From a checkpoint of a small transformer trained on Wikipedia: 8.75M parameters, untied embeddings.
Each number is 200 + 40 x the weight over its row's rms, rounded and kept within 0 to 999. Layers, rows and columns count from 0. The size before them is the row's rms in percent of the matrix's.

# layer 4 MLP down, 256x704, rms 0.0838, rows 83-255, columns 224-255
100,197,207,189,217,180,278,210,173,203,211,159,174,176,193,205,218,116,217,217,182,226,195,258,199,242,138,289,253,190,247,208,190
094,203,216,124,261,179,143,157,198,226,212,120,189,181,144,233,156,113,188,201,235,193,183,172,156,194,124,150,145,243,203,193,177
105,201,222,198,188,267,234,163,181,185,190,138,87,223,223,178,250,182,137,214,236,183,221,161,179,203,171,283,227,235,188,249,202
099,194,201,141,191,233,254,218,241,222,193,228,203,288,245,148,232,228,260,204,226,192,189,190,195,200,229,142,229,143,220,241,161
095,188,170,142,153,151,254,226,201,209,118,275,118,182,196,197,230,209,258,215,216,200,203,135,228,240,204,306,145,151,223,157,234
101,203,176,221,195,218,131,206,241,119,197,186,214,87,237,270,142,176,180,171,225,195,212,192,242,222,241,210,206,203,158,177,196
104,240,149,168,214,226,187,146,201,222,186,127,144,228,242,181,191,213,206,241,202,185,186,187,188,162,178,103,257,186,149,157,189
098,209,233,264,123,226,196,165,219,194,164,191,242,205,209,189,182,233,167,200,238,191,190,204,151,183,245,240,244,226,176,253,172
101,217,124,250,271,190,187,144,206,233,187,240,130,203,140,231,191,158,202,249,229,226,175,251,168,131,231,134,181,179,203,224,176
100,216,85,153,205,254,254,244,238,83,219,235,246,297,142,226,185,283,200,173,164,226,208,170,142,217,204,186,200,198,128,248,196
094,162,227,219,170,175,208,175,221,227,190,167,92,224,161,142,200,157,210,200,258,203,174,227,273,247,174,227,254,194,135,195,156
098,213,109,237,197,185,247,246,235,200,206,125,240,158,213,153,162,229,171,225,196,210,197,217,193,243,209,260,223,185,301,125,209
105,187,221,188,158,250,183,190,253,184,232,196,194,307,268,217,255,149,250,210,167,208,231,242,179,169,133,213,229,204,174,256,181
100,154,159,248,214,167,226,217,159,220,146,157,193,182,188,233,225,226,205,158,190,215,166,155,172,192,228,189,272,173,198,134,235
095,203,179,269,225,155,208,168,167,182,246,191,197,234,220,165,168,147,181,203,190,60,260,200,230,200,177,183,218,168,177,202,314
102,170,196,228,219,221,219,191,209,119,197,203,201,282,181,204,167,167,114,173,152,180,194,268,165,169,149,211,152,224,221,155,195
101,139,243,222,181,185,164,271,148,181,194,187,280,184,224,215,167,193,189,186,155,177,176,231,193,161,262,149,236,223,269,235,192
100,193,233,111,104,206,207,187,226,226,164,209,128,323,137,209,223,184,175,158,199,216,231,170,205,166,155,175,149,227,162,134,176
100,235,220,146,190,118,304,209,221,190,154,213,156,239,139,197,194,219,232,224,185,158,181,261,148,275,220,147,176,173,214,164,228
094,109,229,182,227,238,252,206,195,223,156,191,189,217,139,210,187,207,218,196,226,165,112,217,250,146,205,160,195,200,230,237,233
100,207,214,234,243,147,140,206,171,186,201,179,200,174,188,225,143,203,201,145,165,162,221,176,185,200,114,178,62,246,159,290,230
102,201,230,186,299,228,178,134,183,176,237,177,97,266,211,201,207,188,202,201,191,171,176,270,219,183,228,194,115,166,237,208,150
099,204,226,177,212,172,208,247,157,204,223,195,158,236,134,257,261,171,212,258,196,266,214,169,158,243,194,220,173,110,176,277,185
099,184,234,129,146,189,214,258,208,221,204,165,189,113,225,176,223,219,190,185,188,207,198,206,265,143,112,205,190,98,186,208,149
098,163,234,244,226,152,163,222,205,232,228,164,170,173,169,176,202,263,173,245,166,180,235,141,253,258,251,270,189,201,141,242,158
102,137,173,161,204,252,140,196,199,225,222,223,223,178,205,194,152,138,174,259,220,264,166,203,176,175,171,167,149,272,245,223,228
101,193,203,207,230,195,174,214,224,178,278,259,150,131,161,306,229,86,191,176,192,196,194,214,222,127,229,248,144,220,133,212,195
103,236,170,181,214,174,207,154,263,234,190,184,201,126,169,250,264,183,261,203,215,199,177,212,184,154,189,170,184,197,216,206,228
093,189,144,139,237,221,232,218,192,233,153,179,278,79,215,271,198,193,210,201,172,232,232,123,265,298,202,159,210,237,229,251,221
096,172,180,194,229,255,219,183,242,234,189,238,190,136,149,190,143,265,297,165,207,170,273,195,154,184,180,229,173,243,285,245,215
097,230,113,250,198,224,272,211,170,229,228,236,185,176,287,121,219,181,155,208,218,218,235,229,175,198,238,178,240,187,211,285,226
100,190,254,263,232,114,138,248,181,222,223,116,180,171,230,238,184,245,216,247,210,200,136,175,238,255,161,218,190,196,228,219,167
102,129,209,207,199,217,277,217,252,179,200,193,239,191,237,183,195,262,208,193,178,240,179,263,233,201,194,204,185,226,152,280,168
093,189,249,97,243,243,265,175,183,226,179,189,158,146,187,246,233,261,204,141,232,134,107,181,198,277,80,228,279,207,243,191,202
099,247,226,187,247,210,239,164,181,169,167,254,249,261,196,217,281,192,146,221,215,167,202,167,160,162,221,277,244,192,151,218,182
096,171,157,166,153,74,224,204,169,204,198,280,231,197,248,158,274,218,127,187,221,278,229,182,248,276,198,173,192,196,165,212,205
102,228,255,193,280,202,210,232,228,285,181,228,227,191,139,242,192,195,178,199,200,272,206,208,193,242,85,168,217,177,166,200,206
096,179,193,200,274,243,205,209,102,158,192,157,261,222,204,159,169,198,220,163,210,248,166,209,274,199,208,190,187,161,148,191,234
097,157,209,256,217,137,161,151,177,162,224,220,126,127,118,239,215,226,162,154,261,231,201,148,158,157,257,225,206,275,185,166,228
099,217,166,146,204,253,181,121,222,201,181,191,185,206,205,190,153,145,249,195,130,204,183,241,303,214,257,231,208,195,236,129,178
103,211,152,242,172,231,199,192,156,237,104,213,178,129,211,169,334,224,248,184,142,225,240,188,195,239,163,201,258,194,148,191,142
099,176,231,227,196,249,130,132,235,200,258,233,167,223,111,197,174,297,190,283,258,188,172,237,191,198,167,173,105,206,228,180,121
099,194,249,258,127,167,258,196,173,254,211,154,236,193,175,216,257,155,165,276,109,213,231,273,273,153,213,226,122,145,180,198,194
100,183,223,246,167,213,172,275,227,234,165,213,239,139,172,129,206,151,222,210,173,212,163,154,185,101,256,170,201,173,200,250,190
101,198,215,193,221,165,206,116,204,189,211,192,203,175,212,223,208,253,160,168,179,206,196,234,206,212,184,187,200,207,179,154,198
097,175,266,214,201,242,259,142,173,273,194,179,260,199,238,252,217,206,229,207,216,202,191,256,244,247,210,223,186,224,259,189,193
103,235,186,154,136,212,152,238,156,215,218,156,223,213,231,165,229,132,157,257,209,214,203,223,154,196,144,198,168,221,251,252,155
105,192,156,244,260,204,234,238,230,188,174,233,220,203,190,200,208,131,214,190,183,226,172,247,128,121,175,195,156,146,245,125,129
102,169,142,201,194,166,265,225,189,191,194,215,192,178,200,284,218,182,253,248,183,213,179,176,197,218,178,152,251,125,221,138,237
098,161,167,113,137,185,235,211,248,208,182,213,150,213,156,188,209,184,169,186,210,165,286,160,175,245,187,225,214,215,223,140,249
096,122,130,167,201,195,159,211,181,231,172,192,234,290,134,227,171,243,199,157,221,278,121,144,128,234,148,169,232,239,228,174,140
100,240,194,219,181,180,217,188,183,164,200,197,171,270,160,227,174,281,167,207,229,120,194,194,206,146,227,210,129,205,238,173,231
097,144,202,177,232,192,182,168,184,259,193,197,107,209,190,154,218,203,252,147,206,163,219,261,195,155,113,125,215,216,175,131,166
099,205,232,238,223,239,184,158,197,227,240,259,226,110,232,164,210,287,195,197,192,155,183,216,241,182,215,199,194,199,220,150,128
097,145,189,206,210,174,204,181,151,162,176,212,131,207,213,199,165,212,203,167,168,190,210,178,162,205,234,277,229,128,193,309,184
099,296,217,179,233,101,154,220,222,197,224,234,309,145,217,176,150,215,193,177,190,195,193,128,202,221,229,210,277,238,210,203,193
097,249,167,248,243,156,223,219,259,219,137,231,279,199,218,228,268,260,262,186,197,145,165,192,251,236,216,239,213,184,168,205,180
098,220,276,209,149,198,222,164,182,86,216,192,159,254,208,242,189,147,200,207,182,92,130,158,237,264,236,254,187,190,216,61,194
095,158,297,171,148,225,194,220,219,198,196,245,235,160,230,171,187,140,161,283,287,221,153,248,218,161,209,165,223,164,179,195,129
098,199,171,212,200,181,226,230,198,193,246,190,193,176,213,129,282,121,218,118,142,199,116,163,244,217,161,184,220,275,216,207,190
101,227,160,208,170,186,209,131,151,151,168,165,195,168,214,237,246,149,164,186,252,255,134,208,218,237,209,236,125,156,148,106,245
099,201,231,163,185,219,235,208,167,213,240,177,227,258,160,269,212,159,184,231,153,190,242,218,154,239,200,200,288,151,172,163,218
097,233,270,123,241,206,177,219,127,274,196,214,230,173,191,267,107,217,230,143,200,154,178,151,337,204,160,173,114,271,181,201,247
104,184,267,177,169,182,87,191,156,197,237,200,218,229,186,200,249,138,250,226,209,200,243,153,249,176,238,211,196,211,196,157,149
102,183,214,257,143,181,253,190,191,196,225,263,208,228,203,168,196,142,197,119,207,234,268,165,215,233,220,231,216,236,104,141,191
094,157,200,206,210,215,193,117,139,172,219,226,214,273,265,230,230,200,162,221,193,208,126,273,161,205,144,245,219,234,137,172,211
097,229,168,173,141,189,190,121,166,217,239,249,206,204,176,201,208,269,241,147,173,195,229,244,173,211,214,178,207,250,203,115,179
102,211,132,167,253,193,162,169,310,204,141,200,225,233,197,217,192,169,94,167,185,213,208,177,113,162,225,264,146,224,252,233,209
102,235,114,162,204,200,263,247,195,256,182,104,275,270,153,244,191,146,237,249,200,257,224,139,253,165,165,165,225,306,67,269,169
099,153,252,140,180,191,170,203,266,191,241,159,240,148,169,199,268,143,202,221,139,232,199,229,192,142,162,276,202,247,190,216,180
096,245,169,215,192,200,234,138,204,183,184,219,181,175,217,191,157,175,233,176,138,220,207,93,269,215,197,170,225,207,187,149,272
097,261,183,133,224,170,192,198,190,205,157,197,237,268,170,122,145,226,200,211,163,139,191,110,146,184,167,248,227,279,266,206,251
104,180,227,214,256,195,213,244,213,176,275,196,188,218,224,210,202,182,210,256,235,225,260,139,116,188,194,179,222,244,180,179,193
102,184,175,181,199,179,250,191,206,209,201,167,185,203,177,257,214,162,160,279,167,241,232,231,242,205,217,256,187,152,238,128,228
093,246,238,189,229,287,204,149,224,175,227,211,251,208,163,210,160,230,192,202,253,241,210,242,178,187,205,220,211,252,165,249,252
102,221,199,118,182,267,180,254,234,241,184,284,117,209,216,245,212,187,244,195,198,234,215,224,190,147,153,179,148,213,178,242,159
099,152,178,153,178,209,158,147,241,223,175,194,199,200,197,247,155,200,163,183,220,233,261,176,251,183,133,242,230,163,204,166,182
099,196,216,246,185,205,232,195,149,160,179,194,234,172,250,211,264,222,172,158,189,181,160,211,197,211,319,298,207,152,181,161,176
100,124,176,237,269,175,174,203,233,145,87,214,158,226,190,195,179,167,193,198,170,227,210,181,225,192,221,126,186,294,257,184,191
099,169,223,244,217,198,270,161,214,153,253,195,227,195,203,217,235,194,291,226,171,151,207,211,199,173,193,226,175,233,258,180,219
099,200,194,208,211,232,172,169,245,122,201,257,230,256,166,200,147,261,152,176,201,171,209,125,122,197,201,168,118,157,142,169,196
103,215,143,192,205,268,250,202,198,228,173,196,158,152,233,228,195,223,236,170,192,195,143,219,262,181,181,219,205,234,177,160,194
097,172,165,105,156,212,194,222,182,176,172,245,150,237,171,236,154,238,153,224,238,219,156,230,280,210,262,217,235,147,197,158,192
107,194,236,236,180,211,248,178,215,192,234,185,164,153,202,172,80,174,177,165,207,264,171,236,243,169,314,220,180,154,225,228,217
106,169,182,214,179,147,203,185,241,199,234,153,148,265,235,183,273,191,189,210,184,237,190,209,231,111,183,211,227,132,248,235,196
096,253,250,160,207,256,163,151,186,172,208,194,88,213,207,216,153,245,160,224,214,209,154,153,105,195,222,218,239,166,189,147,206
100,153,136,179,240,165,115,218,212,188,140,189,144,203,181,189,232,237,216,203,191,138,154,151,113,156,248,203,248,189,174,274,212
096,206,240,192,184,215,203,99,241,210,125,188,153,138,182,240,210,167,213,242,184,228,217,258,184,236,195,165,235,252,175,123,123
098,280,204,295,232,180,217,216,261,192,233,249,184,235,263,232,236,237,258,206,193,185,238,249,196,246,205,186,178,226,221,182,225
102,294,256,239,221,228,260,227,201,234,228,224,253,216,230,215,203,95,161,228,246,178,230,209,176,213,232,209,212,218,220,222,129
099,206,170,247,193,230,195,118,139,324,276,181,167,165,240,194,230,188,214,169,207,216,178,286,180,178,141,232,202,210,142,243,171
095,190,168,139,207,280,170,234,182,178,164,199,114,243,170,133,256,214,188,237,243,243,229,169,176,213,212,142,209,235,162,228,184
098,236,192,229,205,150,208,126,259,180,213,208,273,222,172,139,204,137,225,214,222,202,197,218,128,168,213,173,221,221,187,221,166
107,229,145,172,215,183,254,229,185,213,251,162,179,197,215,218,197,209,156,176,192,126,218,242,215,205,175,248,222,200,312,262,187
096,218,218,218,193,198,321,146,250,199,218,169,225,214,163,228,233,221,126,158,199,251,118,181,210,136,245,252,155,189,183,183,252
101,187,157,235,246,206,257,217,232,161,166,166,237,143,143,211,203,150,203,197,186,211,186,217,164,169,227,177,184,181,222,218,244
103,294,244,215,195,177,54,206,224,185,177,200,132,115,77,162,173,212,169,175,260,134,147,164,192,258,128,265,201,218,245,210,284
101,239,212,153,144,160,233,195,192,207,159,244,301,252,261,167,191,213,233,189,187,197,182,219,291,156,217,177,162,164,131,243,251
104,213,185,243,208,144,240,258,89,212,150,340,150,174,236,198,188,221,243,193,121,143,243,166,210,193,214,238,260,282,225,219,221
097,158,200,225,171,221,154,206,238,228,253,273,161,222,168,158,206,201,123,282,218,209,249,168,174,207,240,279,225,219,173,193,240
105,158,212,163,149,173,207,222,203,141,239,162,174,222,229,220,226,226,213,198,172,109,200,248,173,200,199,230,145,238,196,189,138
102,217,253,199,223,218,126,186,261,279,246,141,176,218,246,253,128,250,227,173,270,168,243,219,288,239,207,130,221,207,250,189,251
101,208,237,230,197,155,211,225,180,113,245,205,262,222,288,216,213,213,187,186,226,224,219,161,127,134,231,138,179,206,252,245,256
102,218,232,193,236,159,219,200,150,181,197,122,175,196,193,180,228,242,153,200,169,226,175,225,219,217,254,153,145,237,199,224,269
098,151,138,207,177,153,289,240,170,165,229,140,154,226,171,229,179,205,241,192,124,120,216,229,207,220,186,187,179,177,230,208,231
103,192,242,224,201,141,239,236,226,158,252,158,234,232,211,134,144,180,143,182,178,124,199,155,187,328,167,138,159,172,222,216,203
099,192,262,217,295,205,264,194,188,243,181,227,207,236,135,246,259,258,250,200,238,241,175,150,208,186,235,228,195,124,192,247,233
103,241,239,237,169,181,159,79,162,209,256,205,194,213,253,236,197,160,232,177,131,201,230,238,188,141,226,263,265,276,172,214,216
104,202,218,150,180,250,192,146,193,148,249,229,226,191,242,224,195,199,220,218,256,257,230,248,182,178,164,220,176,167,210,235,203
099,82,198,262,229,239,162,140,270,222,231,139,140,205,165,209,322,163,201,168,236,220,228,178,155,195,235,250,217,171,189,150,170
099,252,219,249,156,180,227,201,241,274,233,191,228,150,197,260,148,241,211,185,211,200,130,96,271,230,206,176,151,274,174,237,223
101,245,154,203,213,200,116,153,183,226,168,218,235,98,149,214,142,205,177,154,178,159,176,270,247,173,199,234,225,146,202,188,165
100,186,235,284,190,216,171,227,171,170,204,197,235,225,261,188,242,165,72,149,89,129,168,189,202,167,167,290,179,168,211,135,214
103,198,306,150,197,215,204,224,161,216,235,146,265,213,120,205,240,153,214,201,216,207,234,165,209,209,210,244,222,185,210,250,166
102,118,301,149,271,201,240,253,158,156,148,182,247,245,185,231,177,285,240,145,199,173,239,206,182,264,169,182,143,206,142,192,168
098,139,190,271,184,195,251,183,221,289,160,195,207,150,244,151,134,192,211,208,182,190,202,219,125,208,200,260,241,190,186,237,169
094,148,235,198,187,143,233,158,172,258,145,213,90,180,157,191,296,214,226,224,174,168,69,206,203,293,151,223,212,203,147,315,227
101,177,235,249,183,179,222,204,186,246,126,220,216,113,225,125,251,182,213,226,170,184,198,213,214,218,188,196,167,175,198,185,239
099,209,243,215,212,232,111,249,272,213,268,271,135,254,219,219,271,252,174,188,183,160,257,184,218,179,278,199,185,168,254,279,249
099,303,283,180,166,183,184,160,256,186,204,224,236,279,219,186,229,250,197,182,112,141,186,196,228,203,200,165,262,241,241,182,170
098,200,198,162,266,180,226,142,186,174,175,183,153,163,175,201,236,88,150,232,154,220,249,156,227,164,165,183,187,205,185,220,192
102,202,161,291,267,202,218,207,247,164,156,173,298,198,123,150,136,194,309,178,217,191,197,126,190,204,237,203,252,170,226,233,227
103,233,163,201,149,118,234,265,116,290,238,274,190,148,174,132,250,207,167,210,158,168,126,195,149,205,202,232,232,217,235,228,176
102,236,103,166,177,207,308,169,185,163,268,162,149,182,282,267,220,185,248,140,151,226,169,194,250,169,191,209,173,190,216,216,278
102,207,181,139,248,143,216,235,244,182,182,197,212,185,215,205,215,140,229,173,155,199,172,338,260,149,149,143,168,151,254,250,191
102,194,212,161,283,222,175,247,146,193,187,265,250,123,211,209,152,200,203,169,181,218,244,251,241,150,162,155,214,271,218,153,179
102,178,182,153,236,120,128,229,164,161,202,243,237,123,238,215,257,182,196,158,192,225,189,191,196,239,204,180,227,248,163,145,209
094,221,138,248,171,200,197,247,225,167,198,147,251,147,139,236,90,192,197,137,231,215,256,198,269,141,292,163,149,200,206,291,113
098,202,134,226,179,179,245,212,271,234,183,144,232,233,248,210,128,183,166,199,222,222,190,157,211,229,131,206,264,286,282,241,173
101,259,151,165,159,202,179,221,187,213,151,231,133,181,136,298,246,274,113,201,172,197,319,195,250,241,240,150,145,214,165,173,264
097,234,202,236,203,170,170,218,173,236,201,213,198,228,230,111,192,162,205,246,169,121,179,259,197,214,210,234,203,174,147,231,277
097,204,214,228,223,169,213,203,157,214,233,127,186,200,206,187,274,225,169,201,177,167,198,159,216,140,225,259,177,193,183,144,195
103,183,238,234,184,164,141,251,230,174,215,247,278,181,282,184,176,183,285,205,224,247,199,165,186,221,214,197,180,143,202,231,201
099,225,221,182,269,174,173,220,233,182,245,188,245,194,284,185,175,210,184,163,145,235,190,233,243,198,222,206,219,165,154,200,198
100,190,198,207,243,200,166,249,214,201,191,206,318,154,181,242,146,192,222,242,182,256,210,210,230,182,156,158,177,171,227,87,262
098,162,194,197,262,156,191,176,168,202,204,237,146,214,172,178,166,214,201,197,295,199,199,191,229,210,214,218,237,236,236,194,217
099,233,195,167,153,228,220,228,241,176,235,248,165,255,96,253,211,217,289,203,292,218,125,176,203,174,204,186,204,254,142,160,251
097,268,202,205,187,247,210,225,135,179,262,170,283,227,272,162,95,215,251,175,167,156,295,202,161,260,253,260,157,225,167,169,134
101,178,232,227,181,173,261,221,196,232,217,229,193,225,210,228,175,227,185,186,210,206,240,181,160,165,217,226,293,207,251,221,163
097,237,241,240,236,180,129,237,232,230,134,178,213,205,147,266,189,278,183,263,167,237,212,300,193,217,95,227,175,155,203,232,192
102,226,159,103,207,223,168,184,229,175,160,187,159,153,175,197,174,148,158,204,227,243,247,182,274,232,232,194,189,243,233,186,154
097,164,254,207,246,281,201,144,215,220,182,249,256,144,268,239,203,189,344,221,253,195,138,119,261,111,132,162,185,131,283,179,233
097,191,225,208,172,164,178,235,228,260,246,199,202,253,175,93,144,265,238,142,180,176,176,154,170,272,225,217,207,243,154,203,171
097,171,182,232,276,170,146,212,185,304,214,205,240,157,188,158,224,245,275,231,193,185,222,143,301,195,263,224,197,210,180,200,254
096,175,223,203,248,205,237,262,241,219,152,197,155,185,165,164,291,159,187,230,167,157,213,248,240,232,155,120,176,141,252,257,153
097,124,189,229,139,167,238,160,178,212,228,206,205,188,181,236,115,187,159,176,205,111,166,223,221,243,175,146,147,188,228,208,206
098,208,243,202,174,194,255,229,107,229,196,131,131,120,215,254,189,232,195,270,205,172,113,161,179,157,207,164,178,163,152,177,193
108,205,238,242,247,171,225,253,111,211,212,179,191,238,308,256,141,182,235,168,245,190,190,119,206,186,206,230,178,182,210,233,148
102,203,209,182,158,127,162,176,184,172,191,192,234,156,231,183,241,118,152,250,177,238,118,220,247,126,206,172,212,176,235,179,128
096,201,226,201,191,209,199,179,127,198,192,103,163,167,261,194,210,230,184,222,233,201,203,284,173,204,198,169,166,143,184,133,215
111,227,229,108,167,137,264,228,213,202,210,155,226,153,251,165,166,264,204,205,204,206,248,189,231,180,201,181,185,202,249,157,173
095,226,256,268,219,178,180,224,219,185,231,239,286,262,247,285,218,232,159,154,193,148,181,188,189,251,170,137,189,199,219,218,257
099,227,230,251,265,179,260,119,168,218,219,226,308,205,179,136,199,209,269,205,214,222,133,182,227,253,222,174,196,228,195,178,188
101,247,194,122,213,204,209,191,206,185,245,180,135,155,189,239,167,187,246,185,207,217,152,208,246,169,204,186,152,234,267,201,252
102,147,119,180,231,200,206,169,228,308,204,158,139,177,186,198,207,203,190,157,243,226,190,182,171,236,261,268,201,241,195,251,194
095,156,192,175,146,192,137,155,191,189,223,174,137,184,214,242,152,257,215,218,178,114,203,214,145,273,261,278,170,223,225,194,177
098,203,242,147,267,188,162,228,216,186,137,231,231,272,226,184,155,176,187,105,177,174,203,214,213,219,295,200,178,210,152,226,258
097,145,202,177,192,187,245,297,194,225,201,213,165,256,237,304,120,197,211,173,187,200,214,221,282,170,242,282,258,127,250,155,159
098,214,245,240,188,163,219,214,161,195,146,214,183,221,170,238,165,205,196,233,168,228,235,214,159,200,186,190,173,228,157,230,204
098,130,102,200,174,150,78,222,176,241,174,233,205,223,230,154,160,199,233,176,109,209,194,181,157,191,189,221,132,186,172,210,230
097,285,235,266,218,158,208,137,178,184,153,224,225,209,251,188,201,193,162,166,163,280,197,134,171,213,212,210,172,190,193,186,151
103,244,195,219,176,227,150,178,204,207,172,138,183,210,185,140,203,220,127,227,232,196,208,259,202,290,244,217,216,172,148,196,195
101,209,242,227,226,159,190,198,135,159,217,161,207,193,191,236,49,237,176,84,214,211,174,205,182,171,192,157,254,210,203,199,243
100,186,150,111,235,173,219,185,205,253,203,245,86,221,148,254,95,198,227,268,210,196,237,168,242,171,162,194,210,231,226,199,179
095,197,206,200,185,273,216,215,214,235,169,220,190,218,232,118,119,219,210,145,176,272,162,252,243,187,258,222,248,178,221,208,203
097,154,236,163,231,299,261,149,197,193,228,169,243,266,180,209,205,274,213,220,121,195,259,214,230,185,167,193,180,178,181,168,155
093,187,163,181,138,239,214,188,273,253,126,202,235,207,135,260,235,166,156,165,264,195,211,269,213,117,217,215,175,204,227,156,228
096,165,227,174,216,260,233,243,192,189,195,173,274,276,230,157,245,202,230,195,255,217,211,245,162,190,233,175,172,183,162,158,204
094,280,264,239,220,224,298,204,144,196,187,163,221,254,67,124,189,215,197,163,200,197,157,167,232,125,163,241,260,129,145,191,215
098,117,158,187,130,190,146,201,140,227,217,181,150,237,204,219,188,205,189,178,179,123,136,201,141,168,161,199,194,191,225,180,235
102,188,216,151,233,262,260,227,181,211,227,231,204,187,170,182,283,195,153,167,200,201,92,185,200,276,154,249,209,246,195,148,193
100,246,196,187,223,260,216,212,149,185,149,229,134,191,176,233,195,184,179,200,227,146,194,260,233,150,203,220,248,183,228,229,197
101,295,143,183,204,173,213,243,193,252,200,213,171,175,176,149,228,254,201,161,209,230,161,210,231,167,191,225,217,223,230,184,286